config = dict(
    vocab_size=5192,
    activation='swiglu',
    rope_base=500000.0,
    qk_norm=False,
    init='normal',
    init_std_qkv=0.042,
    lr=0.00171,
    decay_fraction=0.35,
    decay_shape='linear',
    final_lr_fraction=0.0,
    seq_len=512,
    steps=7506,
)
Each number is 128 + 24 x the weight over the matrix's rms, rounded and kept within 0 to 255. Layers, rows and columns count from 0. Numbers have three digits each.

# layer 13 MLP down (transposed), 512x192, rms 0.153, rows 153-246, columns 96-143
134082152145136122155135184150100140187156111083144144104152141143138141091084116069154149143118142171122135157129117182174121133120133151150120
142133123126160130115121142164131092148123141171133158081121110118135121135165153100109134087108119128119115142099150127146096156124115140136172
149154101115160106120136141162117147130111098149168124084097146151140138120127082121152133121091140105155130118141121155093155137104149150117093
126120177126150151134138133141117131186141171090130139114070126122145145123148119135118104135094149125118151125160162111150171155109098131142128
145144156108112150153135145137154113149093127117111129115103140110125100104119130099118106114118144121133167132141138130122135166116103138148139
133108087129120144153126139109108169117122112120123121114130151109130150154139113130156096102172129109163142128163160160145116153072073081146197
096129126123120118138131099074135133130108127132095083119124147080138111152112153134117141129141123145150130072125117079159116167180113136111118
134124154146114097156128170109100117126138141101112137149137130122086136143115143175127112172143156141110115128128115112131123131123119112106154
099103114166129118120133141144104128114093127138157092123142113134115124135153084120104108134111128142126122146103146131088127153112131144139177
117167160127144153149145158153125135149172131136146116111154121090171156097122146123159134118180155095178129123107104118149134090139102105128130
139138097138151134143091131136178141133076147118120163146113112109145132101089113126139116132136154144129130112115109119110121123113134072109146
083158134130087120178147145124185115151121100138097126136146162120120115114090109087149098079156092128105170207133153118107144132107106109141102
135153106133150172152090142128142120121147139180120126128109129118120109159101109109120140111103116134134140132122138127140075150148128103069068
177165152111154103139143131140117144113175160139142152113132115171145161154130132143087161104121144129136105131123167083121144146119134151098106
116139125100151134092063115105134124127111125164098140159125083098161161113134104150064103128134092140121171136103097129138161137147129125168145
131174142137188140147112132112126136108117150130090125116141185140093173155163165138130102116158114108117096145188128137046142152150119141120118
170146121119148078132159113124112152124123109133109127174110123124105167139098194145089146131116127142140156139136130149164125117098136105147098
139076108143134082141111139123132124108160132152122145155137121171130142142143140116160115161102148119157132095141134145140110121095134150111162
119086165114110134102125123146136137118133138119086118145153133106096141111121119169128132107136097115132125108080187138131148116141112101144107
153171185134111163163138117104117161160171158201106114128107096121142158162075131133162082162113128164036120106104160113131164130123118117163081
118131126131101139126148111129099126115118172125129155115091104135122141165117086125160091080119120124109144102144121127095092094117141125156139
084088141152090130148086090146124097138114151086148157100080151134117116142148144125100112153137153118144109134170103158116138121116112086133128
146083094162115111135117099111118091168095138157109123146113100195125121123091111132131147128109129149129122149121151134134079087150143090170190
150128162141127160140168108152141143132097130106090122131105147117174135117092130150118127140140111117107121120119163108080114169141138155107103
125100115103165122148127124085116134143132088079091152131123139128143117134152137100104107077123085080114138115102118126138125144108125144141139
113117094130124143143126118126134116156132134114150113138147143081118115108147153142115155158114145111071138171144127096089142096115142148122095
162121123138162103132147132136122138093150125102123135104110140159123093108099133143089127114164131157103111112150080106125183091154122150088122
138137103107111114151114137116144134155171162138103145126122138132115123111150136083099161126141114136140163134106151131161184130122182080124119
096133096132143136107125120107111092128070078157140088127135140090133117081101112157117136106133117117134161160155126093104158109094116182153137
132118161131140117126159095084148134111127148102134120145157164125103111115152109122140167134099108144119124164140094108144161125122134116096112
102129140117158127128120168129113133145105122128091084129096105126125167142142151075139111147123159160138101146145119126091109133104110122131131
123162116125120114122144125117118091132161124184160115116134138087177145111163129111133131111118159172160120112146125152132118110140113134110122
129106129153148150126128106133141125079138172109106158175113125151132132111112163155078112098118110127099185129146148135107211134121096127104132
083117126114134138096087104150114110144140150101138143151087130159106137155156149183150155109147144149089093127119126134166113177166136123091118
191101163126132107116108165078108144160117133157122127126128132101091146130107104161141131107123105147154155130099176161200160121109130165124149
170114134089097091088109127135161119132122140111125155181087113092111143127125153127158120146119129125128137117136143115124140108123151127116118
125138119139135136119119160143111114132102123134108173134122116147173087138114127115110111153110173123080104123102111082146133152103115117127118
114159163151114126150084153135151114117123089162107120106111112131108132133139111100125105147101144088165130136139171130089135139123085152171101
137165122142127106136095142098128142108073122099116119143122131149098131087123148157146095125079111128096130095116117143170192131139177082103110
127150121133127152144130114125137142124173131149144127139134124133160117140121081123133150118142131145100159142129116108123126120152128135118148
118131131153116105146120116145131151139104174154139111114161124174137116186119124107149113119108097155151101149115161162165135108134191102184128
120075101124149124094143124159131134097152110145131101170158120139148138120141147130122108096132139140109147145095148115119156101143121088113151
106102097126111197130123162120114088129102104129128141140124130166123128144106098135113145159128085083112134156123124119132129106150100060131133
109099119165120145123151124158120146136173144112069124102134107149122172130135166109143118158117126128086120135134144098166149115110129120126132
169116136126135171111170123155126131092110150142122156142138115138119144152131123089105073136114181129100160130102098140112125119123169113171133
119135084178140126133145118166125147169095123140123129150091151149130116114146127123109129132114108168152122140152165136132107111137116119131154
149131105160134136164112141115123143146091118169115136151099097134099095099171133128110074140107104138091092099103147170147141115097113133144165
180116105122117158085129113177127108115159156089148140128142091144137137149108112114157152145132101149122144139108153134122161128129104173129114
101125156086077184155133101127128145157096118127115154134138104118111127146132112174118138099132121154131116142130137113127137148099141134124150
163145154129080106155126166157138137142149147144119174117152103076120110104115113130153123133103107098121150161110122116160084116139122134132136
132137127132154138111123114124118145108194105125133103129188134138161103101151092109142156111114092098100132125094115109134139086162142103079117
140111133128200146145174114149142152128098159112094133108106154112122121119132091147096153128132128125146147122135098103124113093111120158148112
086154134138117128153119092138145128124113116123118128137110090121109153129157146104080091125143094147145149097150127100113126140119134159184099
108131159121100104120100137144108153113108175123102176152126095106114135143151148192125148122117128087168114134128130159093130108131149105105073
131129116139128133140129080154157165147129125149097114146142131086157132111128173121129147118108153165111137131116135098153106136117137150137154
155079120140161112134125121097154139165122121171149160133165143129138123110060103129161117143096127111104128161126125122114120132161087151167114
137104119165108148121172115136142151126156115082119120130112174120122120152088150141156108112138121090119120127088141113110158164135113131115131
136107108142135074117164154121117158130100160119130169112161153103161170107146131095159127173109126130108136138101124169114096098134111138156110
180136119156108159134121116113136103104124127139147122151148153142082166119099098088106104157142161207151142103108118131106095155115136162108144
151155129131117097122131125128125125137112093089085110134140126157066129119133162137117123151106098118124112138147112115134084132122133119096124
112131122143151125098109155135101115124093121142108159143153122127132142139135115161135124091048118151142109131110113141118096152169143107163135
145174129122123152076150125128119116119113111082123086123110101103101185137162109119144086111115109103154123116106149101165124096129134134145141
135125133125075106139110113119168109137147119075186110160156157122134133107116143112120095120098121138121134111153129131115119090170131113116094
112076117085176118140085135103116085146099093098171109130079126153150127149144137081112147114113150086104144138135130159122111116135163154157176
147154114180134095125147150129131141130094154147106119108110162114128141127099178150141121187095107152122116119121131124157125189087130119123117
121126146133105142146140104178131132098115097112104131144143155130127139173160134128166112141094133096130120116115111099097134140127115118180095
099162090114128088117132105079142129132148107088123130179113125139090094119140128140100154120161110135194121118132101127114107126122136121151154
121140137147140085128101124162138116107141138126126159106089111124141111146163127144079139098133125102113125130144146153144096124146163125151129
137120106143162172105115081118125122118140119134099101139127121152087109146172177112158180112122074147140119123109155126152142138100176131175148
144120101154093094130087136127114140129155115108079134115122126128135150192147149083136172122087110121125148127086114119159131120139090135132132
108165107166102139131117125129139107098139112146148159181096114160123112162129111108133105154119144103086116131124111135172158142147115141108145
141118151109163136125123111158134111069153130085123180097148119121122105111105117130115153108123104109139115139149108132128146163159164117107110
124128105131157137149132124133136106059097113100112090151120066103136118116182105120132153119105142105124140131194111119145153135079132150125133
147159088114132098129138118204109114123138107096157170151143126125118171191103142142123122133126103122131121159128104116080123103131105166138130
141132116141128091151149161123121174136147064155158160135114128150123122134097143160160107062130116152109115141131107131129141112106122127135105
110126162142148095164100190093142160131118150147154136176143150165109180135093104099163135107146110123154134125090137160104152138113103142182110
119140124131094105127100133143134095165149177151100085159129130132122116150108107125152095144097091099135147133123125124153146142147158121143089
171140117136144128109142117137135190114171100099143108129131153144120139144147118109108152102137128102125126138095109132098118159155125101103120
151133133132132140106130125093094149132098087093121126050135131100144156113121152114121107120136110140112137097127110125126114131160091130120104
097112170114122144159104127137161155177089109137086125096152130093120119106119117133102121127103111128106125128125141183134134115125114119110150
089162150151154111112119137117120086133164123145103138156081161130106138079171185169105131133163111097127118111145135138124135114118165153136157
104131158134122182148150129119151082144151155125141136162140171150134137136114144151087128129136116164158111111125097140161144137170148122140121
194132106114122095127096145167138167133170113127124129113128119130121094127134127137128157110113160107098094131174109109112081151151130166117085
115160157115158065119082127098110160129139133115139119115165128126150135098142138114162118115124121103113101116106155087122138101146116148124108
091112115170163142139165115178146145083145148149126117172088157173131100148079116116166146177115129170117147163180146119132116138140094116076157
118133110123163133136140112119139103144173139119109147141135114112152102124155144138114130153104112077102127101147099142151142130103139109089089
106135108113093122147144150115117107108132137105112126144141111125116111128130103148134115104119121118157158132078123126096178096120111137157129
075105098104132166155149118139151117146128159097143125153127101099143140134110077139139117138129118100121139093122150094154177166128092112146144
169097132118119138149107080148159100160147139120105136153123101167162109085170140126124192144073092115149094160122111144153119133147106115123134
127145133123160140167122146097131110102096122085164152092145096131123127105110105149104138149101138115157134107130123094152144117147077108116122
150130136125131173105135126160136094140110151116150157123123138100117143162115108145169104168105136097138107133134121131115080094120121148103126
147104151141148163117128150128113127116101112110122107125134112088120125125115130101137149107128124116137152111178051133119135146135119136153115
111165134135109137146145114121182138123148151143129113101151147118081142124159125130113104151165145147128130109134128141113107062099130100119117
122172128176099108133095125095135100133121112156130105109100158135116145157068134130138152094149121116121133143087137093141096098130090148158163
# layer 13 MLP gate, 512x192, rms 0.11, rows 154-247, columns 96-143
091164130165120128172095142118127054103093130165134164110135146137189167104138109110149123081158134146154135167155106146118111130139126115134156
126176127135115119160112120117129184119112122156143143094109158147113103118139061133162112165134118152146151149156102120098183099150093176125102
130120087164100167145138153134155115139124114157090113108110132117116101132092090111137124163128138103185129179141101156115124090140096165129158
109140125109143134123126111124107136100118109136125100134156080177156163137153141097168114109105113116153095115129118100093124130157110142123145
136111140089102126139129143091114115157089165165105112102085136124146082097105111124129126168177140120157070130081124122092164134105183123137139
140112113109160103116136127134115158158127156146109118098164141112122134090145144089124143072104160103134181157079136133088151131104155115160141
142149108163123137153099161131085122163116120144118133105149108164172107155126123171145137146156104148104108149150119148129134083079122159153124
097135135090126135093162138102139159193110112147096094081138119110154127129199161123104141099166176116118138122164122115112165086077150085115095
114138123130129132109061140124147141152138131096113099172157102131118138123165095114106104167102140119109116170158103144112131132117097127155132
127154129157121122117141159120092119127171093156126118115109096143117116142148130117124130148113154113173168147138103119138124148148153169138137
152196151104124120175109145093079114117155122120099121085123124130128161145118115150098166124083136101105163130170119151126145153135113126133124
124088126094115121126157126099081139089163086137107091112141157096123137146119130168186150109135113095137139142148178124117134136110170065163131
097169101136135137098113127102152090119117121146122146135118132092105135107165118145152139147099105136129096132083132127088121128151146165115180
065114166085127144121102122130144127152140132168118099087106103118141129130116124139116093105125129136156115138106139153191109110110132138136173
096158112089113119115158117097143157136029100111131114122132162107131130138122132132124123124109112177132176159107083113083113134142062134094090
115125164142103132136158138107148119135139129113135121113128134086128123147137102096168139099162129100096128123164136100121142138175142137114151
137118123134154098149144187122121122125108134170102091098131111116120126128137154095105149130169111112123145137117109111124128135122082137145171
142110142189160105124177107104171154143174120130104084099126142067168134127162113167127121166074146094142132119159107092140141120115111088130122
109126109100108161154151125124170147135153127124141174171139119145098128109121147100121123160157104118131160146132133154123169132136132105138134
120179094199103157080167108152089114101100134120153136136132143117140170101140178091112121083091094141087114132112120115147108131137111163105138
140111143138123144111140191118120079102135119134115172084158116121162123126140157156134153090134131138129130153150170155121127126179100123134152
138118139117118073142147133129133128143097140136118132131112086118111150102106149137077102088086160156131129115130186068150098158089145149134143
108150115145143133138146111130102121147134103125153114090121132142176125113164143182095157147099123135098101116061143114133120108155154090138159
154139124135144142163111143118140100091126110112182119113113151093154144160119152121125127087119129159167111137141099096117101147146147112112166
162167152148147115136105144115140149117167139130171101138093172129140157116136124100125090157134104106124101106127184168117168132129102100124110
101071116089108144085136166113115125136131135140138113165126093149126176127126117156125156134109155143134168162085141164086106173142187129138135
118133105106147150115096129120122159135174139113135188090103120102119146203160081128100069092149134102158123097138109067114106097112094128127137
142096116102147078155125159139075165140152177159113142122076109165139115100147146130130148119097065133134131128115100124091119106130128137127142
081107139161121143103145113148142150177078133146142128092187146132139124144115119111163129123092150124139109129123143066177115152119106123146157
131113126124105130121144138143181127162128143124145102130140132093112172135128139164092178118072150176165141146084140127112153131147158114123132
127130100149103117185129166178148136109136135137158125090134140098108142121143122124180105098134131148096160135055136092121147142127174128146167
161170169157118129068115115130115121173109161107089127100122110147125130090104144106081119166121128142109099130134121136091110149093139123176121
103127121126116118100142128125142137144112155107112206124118102130120137126147106141156147124159088144082146147127128153165125142117142181076148
127120138122107144123156094162181148159142153124087147137112109116122133087105094121100107135134118139195206131117130145099123120117114148169137
149136161106096125118144140146093119139146144158125158130093090144130125131128149147131141114124120132113121109082136126131136068143151166115089
125114105142139127174101128095098085105103097144159101104127143132130128157124149158113137122128116145114108124173118106159121150131118142134123
141133140111144134118106166162138133108114110124114176165116131122141093158061100111154123139123118133080116169090142122148133132170092148105171
118121144155157154162129145108119108145109109115134084145151132083127103144143145123170117120104083114113164142171124102079104117163133111125102
114165110081120104116140176118086115107109142173172150161108128155092123102140145107123124174101140103125095108135117095166154148134125114129104
150112111106123148083157144107113080117131154118125151102129127112145122112122090152165169117067071131125099105124132167132192141143122124146118
136149121133108063121158177136135162164148149139143144093094127181130128143159136137129101122165098117101129138141148177138132097124116161116143
122135109107103150106135110151175144100128142112131103113093147121129143126115097134148131105104142105131134135147107083094160118121138048094172
093092176115151132154111126107143135140164141152152088144153108151102125155147163103151120149127133148135158098147106135140130140132108112155146
120138110096151149132077158118132142151149121100166139148119114109128126114100154117144118126101122154144143128138066121125145144171088154143125
120116155149102143167102147150082119147089093141163149138102145143135114119120140148117126162129095109109115155101096139147153134114169143149135
145138136146098123158140113138152131147161135143109118119115114167163113129137047090105165165132095112130118107154158161109143095162138160144098
124121106140081117128142108117110169157134138116126125114154169175147091128120102107088109124131170143137153120123096129137115088140116135108134
134135179091116084122125126134105172133118172133137152110141168106140121105125119145147151104108099129094116108152121103146144106129138151149157
117128143106164156125117106122156134077106111124104126149124081157132150141132100108099126132123145156140167135117150110091139104133156118113145
145152119116146095152139182138094128116169125162125107154144084098124133106120095116133119119126122109142135123089131098141152092137154117080142
123165133138174136143116112132112157108128124147123141148104106107137150183110128114183116126117161164135097108091100104130120145161139135176115
168116127144122121172114163123155144123128160159104098120118123148104067112115120117157159114141130120146135151151122139130105171177126107102125
113157141150142134159141121115154095098142115136103102176126096074125130097135125116148106142093109138123096160114136155110146161149147120125130
125147105158126110115154124161110138106119126115111121086105136110101119143117131117110153116111120168129070108147149132115176138160106165139094
114110118122107092113172098113128122141149101162098139119133141142134125158127136127156108135131162134158092126101113085150163129165118106086110
142131154103127073124138109115126122118113152128138151145098100135121119101137115131135156130132128117122096131136137112119194113133149127153150
078110114149075100152113144098098115154167148114174142078113146178141141133151143102130121128126073127127121127138141148169119143140162128127126
138119117115144095134136113080097106141135129143149120137166147106110118158161091126166144138142123129120127166101151169115133143159147109184125
129086083099113114114149184117066077062089152140142108102127070106169098114128171161136157114169154164137091140145162107095136153171142120147104
111104141086074156136129115147094131125131140146110100091117136118134123126115110138146115093119159154137101107071105145126127130095165091161154
146152146157120143112148121113109120164133140136113084162189143096131163130108127160126140108076105151149104124099122168103149127094148109148079
121174117133169130127113109143137146128137102133076139131100108121150156114133152146165129097182100144148138142091153120137119168140103150130133
106160142112129139146123116093117087149134156137071147105121099138075133148117153111099172117160099100086149122166102157135157138132111102141146
151111162138163065137118118135139144147103088115120084133141151165087123125121134178126139141125116144163168166158127158162137148138112123123110
100138105135126134139128124108111100145121130154179128118154111152128125117142131162122126117184127149138149162184120138129088141110159138098154
117120095115136128112160130099158125145180130156150140161144132107113186174172100111129132132127109138140135146178149128073149142115126121147103
133171131094124195129155120134159172152096093084119132094115096120100168164151167114157129138144116130143146119102078149122119118119112151154146
084161152132119145141130087105123150135128114144128171144125142125077160133145123112136137098109101174127107114101071122143166176133129109168131
120157157113141149118104131103115131120126140175109139127149087132088112099105106170106095135137132074152150120106178120140135121112104124130145
128139145122175116147122116114112147142123172109119090152113113126140109110115160144118126127090108129136130116133176133105125139127137110161138
144129093123144187087128132099131135110127127160128116140175151086160138093132134157123174084115126124135117121132113109135128145125151123132126
106128102135135128118119135140137138099096139147135058102108099133145110132122115169168175148125119133119110164133108191159126109103117197142161
179143130120147157108123117144150128133073162132117125099109088133153102053136114135152125172100152113148136126113143150171121150129119073138126
133175143135136099101100116142131136134159142112146107125151148144124151131134105089138114124126165140118143121131146106105132118146118150120111
138084178109134123154089093117117143142126140154109106140119117145119139154114094095115139131088129103128157191129131145103178117138139123108139
131080148134122106134116133082118116158135104115094107157119130144111103112124104085131152117109103128124141157149109169089165155114142165123169
151139131147152154115151134134115157078148120136141110135109140157141141153112079094127131103113132143145149158137101132093134122169131093081071
099172116134115119082148085090109118143115142115125086129092168163107124097123162112134108146121095135116141150101109149134134123138127136166116
150111109120141187167162102180133125133115106125104104127140131109171139138155117085132103131101120099152146098156092104110111153138143121136170
102112132146115098145101116114117144087104084064136140149102121109157171113127135142133130142150122083160136094187158136145161151090143142148104
152147111135138151164175122142113146057147127117129113113102135128132140109133100123114144125141123119183156114152151125156163135141114103111138
138143124156107096149091135075125161127097105120136086105121158140108144111135108127097101107169081119110162154153158176082118141119148128082106
091123134148119131082104150115143149137124116125089121146171132175130099124143127118142110167129160119149117094180121131096130073123102173104091
128080114118128152118142119129109099146100123133134119132127127098095132123140153132144077154078157122077121127184110128157180149093139180149135
124144124119107126133131130131123145135146117124173130106110178168103140143106141122055097120153147136138084115138174067107110094127146121111114
144121084137107124153155136098085134106147131118111128174119103143124151156122156116175118117132132159125112175081124131149150150120178088134095
112120155109135110121136127085118172143072113103105131112112157115152098108142115151163118135084117186119162140131153166123083090110126135170103
139132122139155105125104140117088117106113125100121115095217156135146109184128122110123094124082165148092157127140180074109131115130141136079109
150143150118122129113150144189156104139124083104153125088161091112128134133147144128151136127111158128123121101106165159123107117146140115127143
098078108115097124166109190120137118139172074117083110139090151086147127106176125104155145127136162108143121134126125090119133124111069112194152
133172141152111170107181100131133170128146135099164149173134104097118106159126137153131107089105131149134125124142138136095157086120112146130098
136101156153128153110153135105168160156105106120084109163126140148115109140139097140113114150158124108147122133161145126117129084061118144173116
113132138118106150169149126094122144131122139144146144127190121132127142128188110157147147126121138155149130118096114150135101135121152124131140
151105111068103143090139142060149153134118122157147149166136102132110144131085101110075098098140139126136136163145114123127099120092159134109116
# layer 13 MLP up, 512x192, rms 0.112, rows 154-247, columns 96-143
152116155125147110123141151108122113116092139087133146116106089135119102141101109129124119140153084157108081127147168153127136152132151143123148
108088124142183155106150117097117126088108111140176108135147151163124110123111160115132125122132141113123100076089147132109152091130114112087125
161121126124125123101137106185161114130153131138128158125143141096153125163188107164110128101162131153099151109150142156108105148166127114171083
134151135154105113122116130153120125134124155140113134099136115121166161127110120142171155109188138125126115145135093118155136068142153141125112
168116120106125194140066116137151155134099112113080115078144147107142107098165118145150136173118147147172124112116142074122117140111105113132140
102162115143103088136104113140123160125137165095093103135122137119126144085147115108132152143184069139145131110140116142161118101103108144093117
169096139179128156145080119137147089145133105124140130123120139166160112132143134157156137131142083163137142122112137139125118172124121132159150
173094173134169079121148155110172120123124154077130149166147155156124142099127129156164114150088126150169138132141110123112111111131106143102123
119116147100121111122139099099118107101138132139143115150156134153157163109103124110166096137102150114179171091133122143113154141131104174168151
120150155165160111106135153108183183088150115133130139115152120112098157133149115147116135135130160158131135133158120123177081128099091110118153
138104128155155140127125131148107121151112135110138102121158116096099121115107112094127089101128125145093096153120124104123136123105125121107122
116172133124101134177118108121117123153135177155125121082141126147140158094112135107137126140114135162125140147144068106112097148104132081066124
106153142134135091115128113079100148142103147143128096090079125087135106119124097125144095117141131134093094093113167111138121149198100162105111
107072141131065108143131139147106106159139125131174129158147129108136155103099130146158171120118164129122124116162144146116098139121102121107146
114153134113114084141143128142158135113133116096135083115112104154088114150125124118112119128163117119126110175125119119150038175090106173115129
066124105137126176105113188144170125130080142101114169080168109122162098122144097100132126165137130109125088124147173107112127102178145160091151
130115136136134127161120153112101175109091103088120159128119105117164117128150147124114120147132131126158129142118140143109102125090143135134136
168169124130130077114133114135116124155127102134149148141139148085186166129162123189129128159120075112092122102144148115117146158079146157139105
128127125121119155126148113137094126121134144126142164127125123080132139181044199123150116094104156126108178134117143105159146125136183130133165
114094118138131116111128136148127118155106124098153116162156135161156121085089131145078118150140114157155121139134157156132122127101105120095126
146120126103167117116114161159059133140120110112110118108154145160160144090146109169163150144133118138136157158107134118105162187144121171148140
107152122150118111146146142122117149071159115116118152125151142132170109117156097109127102128168189147141132149100072132090078143125126164112132
170136125147133158093139156093160153131099119108128080127104128127095119111113128087103108119134124154141142157141121162164113115134181141106116
123082139114119146093108119085129120145128107129122155113137129148136157144126125117106120083097117138138125106072053109150086129118094132143153
127135136113122146139169118128123141154140122151098159123107128159139099126126103101121119149139120147133110110119095139137128114118141124152133
139131144156101065104128171130134136113133137103096130154095114209139097135111110064103117170130103125109158142168151110125203132163141119128149
152127114113178119131157107125082083088112103129127152164126092140103085142106106140157139132127081119137140156122097140163125108115125130130108
156164091134109148122102104142134116147160155170176113112085141130147127137136155162129132140161140145096114126084143115154102131116114160117131
132116188154109115131135149137119128102138133131116067116073132106101121152125116127099120172136144124130158126121140175145169131135128149114150
104118098117117130149128162121113115159126163142135092119113117119121146108089164123111134126122132098068133042128128134178117081122109176156085
131129130103123157151121123117118110074118152126085122092154096129129149125147111100088114116096101177126107122106153107139183150127181149138176
101154156128159128149151151156164132114105197162108134114129137123154133136124135140173112095119181146136138084115153140172117078110102154123154
059116153142177142119116104143153143136102146115129142129136123139116155176095140143130123103139148128138144150126087131150120144137135164104100
141147167105086132138146114079100143131080116175139127185140102144110135088170123149118155114092124158107128117091106109138151081139161149143118
134132118136140153116136154144108137091132115107143127083133126128158089140156128098125143122138139134130163150123135137085160169130122124128137
120130100125129127135136089126131141147167127097144106141139087103110132101139143152116136165111144132097074128109134169100152107131144145117099
093137134087114134144150128116148085146131153151091139147101104123104122088120162157114069148119104136135152172147092173146150074090139109145120
160133150087101085112107136180134121113126111181120136143114107114099134103101102125130113132118095115135159166170156123130140116110118123184146
131123144169141116137140114138137148147117107106090117147076102072078144165137144104109156133118112119126144084107138137143119100123095080139136
089113078139117127137116086087120100079118177130163125178112113104111136164127112105109166146116116160093137104106125138130107104126125105119100
094084122131132123114121106125109163107152175142126113100134142169121175142149150143121127139171117090125109145145126137142113088150152141114136
168161161145127158129161137129161110092121142113094115124120124122165120096032138132133151088131084106099137108159128133090128124136104124111154
139102105134150149182109122157077142113147118167165112084137128134138145126169134152128123153130090120158132098133164105119149110125139116139136
127097122141101113138137130146171166143153122105105126130135132157121162152189111149107159156103104152091115138109151118132146120106124178144093
156099149135156121111140112126151099144097145160149111136170097136126104195112141083118140148138140164110138172141162121137142129098128076151118
110161127100131138096147113109146144110109101098134093141147096125125152131135140058128145138180129119126132135119150127154095102138146145159118
084163133110134141138086151135100123152153092193108134201092139119105107161116097153110126106102139118125110166155139145121149159200115155160130
152140125115151055103139119148104111124133150156152102109105166123147095119154138143128116177146136161140158137135111118100137141118149149140102
135116142093136130127112143146112169106114150151143120107143156130125136120122116135128163119125117103091083140147098172079127115147144132142131
141119154132140134111178127134092121122145134138118131124099131110140125127140114137103153088137113145130121130141126140123090130158132170153140
094162148134138119113126108079119118097121110124162106160132078112165154142132133180179107123124143159129074107138143110139192149131140130095122
075151120157094148100154134129135118141140142160151155136147114158094120127086112146121101141102073136142094128146137163112151120138121106139170
163111118176133199124108127115122130124124119172130168145109091093137119117099151167138116097147148118132082143116156152134122159140116097163131
115165107108173109136131099159130151124156110140127146112104169111142112101090123135088132144153140137132151122126116116125149161124146137135097
108159156111097098133154128119136120108076124140098116091140133138114133143142131130134140102115124114115147091108104105086155154121119134144097
157132135105167129107163138117106132106132139108138140094159138153114127152114136133150175115154081111104159101136163143174106124107112122116136
149163098152119141106111123146108073132131097132103164101145111199127103135138130088169134117064103099058159139134173140110111141109111143185132
134108153115166128153134115094127114172091158107127153109130120088132141118165178112147155131100127111124143143110129130125182123155126137109136
121141141140111073147107130141181172147146161124120125084149123155120104152128146140119152164117137153155146186150096104113133132133116106148118
146083090114125131144153110126134119117113119141092136128084152132146113081098119133132141111186117146108127107150167103106144109149100127144121
173092112122126128142118167079148171144156150156095149135119135126100139148161141076144115076104175133120128154111165146153137086094137155157069
124106185141145116169146159147101117125139111136110118165109133127166097109102141158163176120136109092149096103118138096114139091121147135118123
104116124085116157093110210107119113141147156090136122154110133083102113115127148151184112154092116153163113120126150125141168144135120137106143
114115148084140153111125120103115092127134088146168161166164069152096133153159097116122137112135149140112148118134134132124110112158132124148147
074142136147119116115105119147148172145134146117152101134088114140154141116119162147167148116133145110128165114087108140150151150107135141114125
148143091144103171165117139103112117120150095120161129104120128179094163129093127124123145150146082110165132108130094150165098120129134103133100
114095142097158165110140130151156148140158103170141143121118080120092158125139120106105097146067145179128117080135074130074158133128210138138151
110149108113153098167163099132171131141118101100126122152143121160129093139161129161112156132130089136128106155130145173129118113115146100128137
133112107126100139161157069155112167154138064127160135129151171124161122146106110087187099128127141102107100107112114121114118121123111164075101
165125140144141092146127100104111132129155087105145062107169163119120136120135110131132125127084110071145138094158148122111109159118118140168144
103131125160138126153155172121136139167133171167109110126112127149104172151097135111127172147185134094109107127121145133158085137108136153119167
134103167130114138130114117110099138144144121137189117135150138096095106106113094130127134117134178131132119117148110142137091160118145107133167
114165120123148089124123101084123104129123155125112130187103110140112120095120097114080123126184075147112164151156131123130133118133136098142123
124101147131096090111115108148144138137142132095124133165159139156176137150137123112137169133124151128139149141104145110156107115065083127114162
085117122124161181124100123134112127134117075121088159123131126128168118086119127103099104126139132130124117119117126146096141153156140134135158
156134093141135148132102069143141156133152119131119142124148141181171106151103171117117104138118111113156159121105172084149134150176146108114117
148139184084146121131096164132114114095124150175127158115125154105116152117140108137134085128141152117129128132166140146097121113148120136118106
105102121121110134092115147145116107100115132127129129127115144137151101148153087123096110137124187113109113146179131149120179135119121129124090
143164139113116155131130111145065121134142118177076125172120155120109114136146099132127114137100139112084133174120125145133160101125200136131134
122095151118115119112164158114109124082117144133141179127104121154152122115113109090077139132109144102121161174112113110133165169106138128125097
145090109139126090147142103109123140116110116109102185104127126134137137136073129108131118135108155100113085122138149125153124108127146127131099
117098120190099129113137143205138150140099154176131140114168120118107139091169149114143111150097181157165162113123132109139118121131152108112118
186147122088132140105156157159133096126133136175103154157119141106147130133100143109124155163084161137161180132146078160132136141156158068118140
148113111134141141145139117108108097098090113115095140172132074156100135082116148103138095135142173064125098149153146106128105164151104177138156
121141150101133103117080161109118129113158155047154086145073143136128104104116184135143136148145137110127142190155134129121156108084130124111166
139101069119110103095099132089113149175125154100100131134112107154117126139148125108151134113118164143131106153134162131129179106135135132174112
134154108099098128135123131122129114138136131159100146145147146137107122161150155136146143142118106134127120131153145135140122136142120119091104
144139114139115120111114102113090142095140131120158155121149171118136098101120185171127143160113101137124119119101127148121090134130118130122128
138114150098159105097146119086094139107077115165102121134118082144102101088134139138144126103118168125113140155116143129156119112147132121118100
136102155112104131144168105138090113182171149124102137103153099120085176117151100145129147116123111158141116135125142127179165118110124102139098
175157133165132097131117091106121089134124131179120082112133101137135170103144084101124082111116124078123157114135140123173093159124095152142158
125154160118146145096116085187126097116112110152139107152173120107105098105121102114147129132101148119122111144132080093125136108058101120105146
124106139112114145141175123096117113145122175105172132143110113115165124121120189152112141169139139129123149123107100149160101148140108147061140
114066201151151141084152154109132138153124126106103126138145123101125121111148108151128139125123159086111074152128137069134102084093188085144057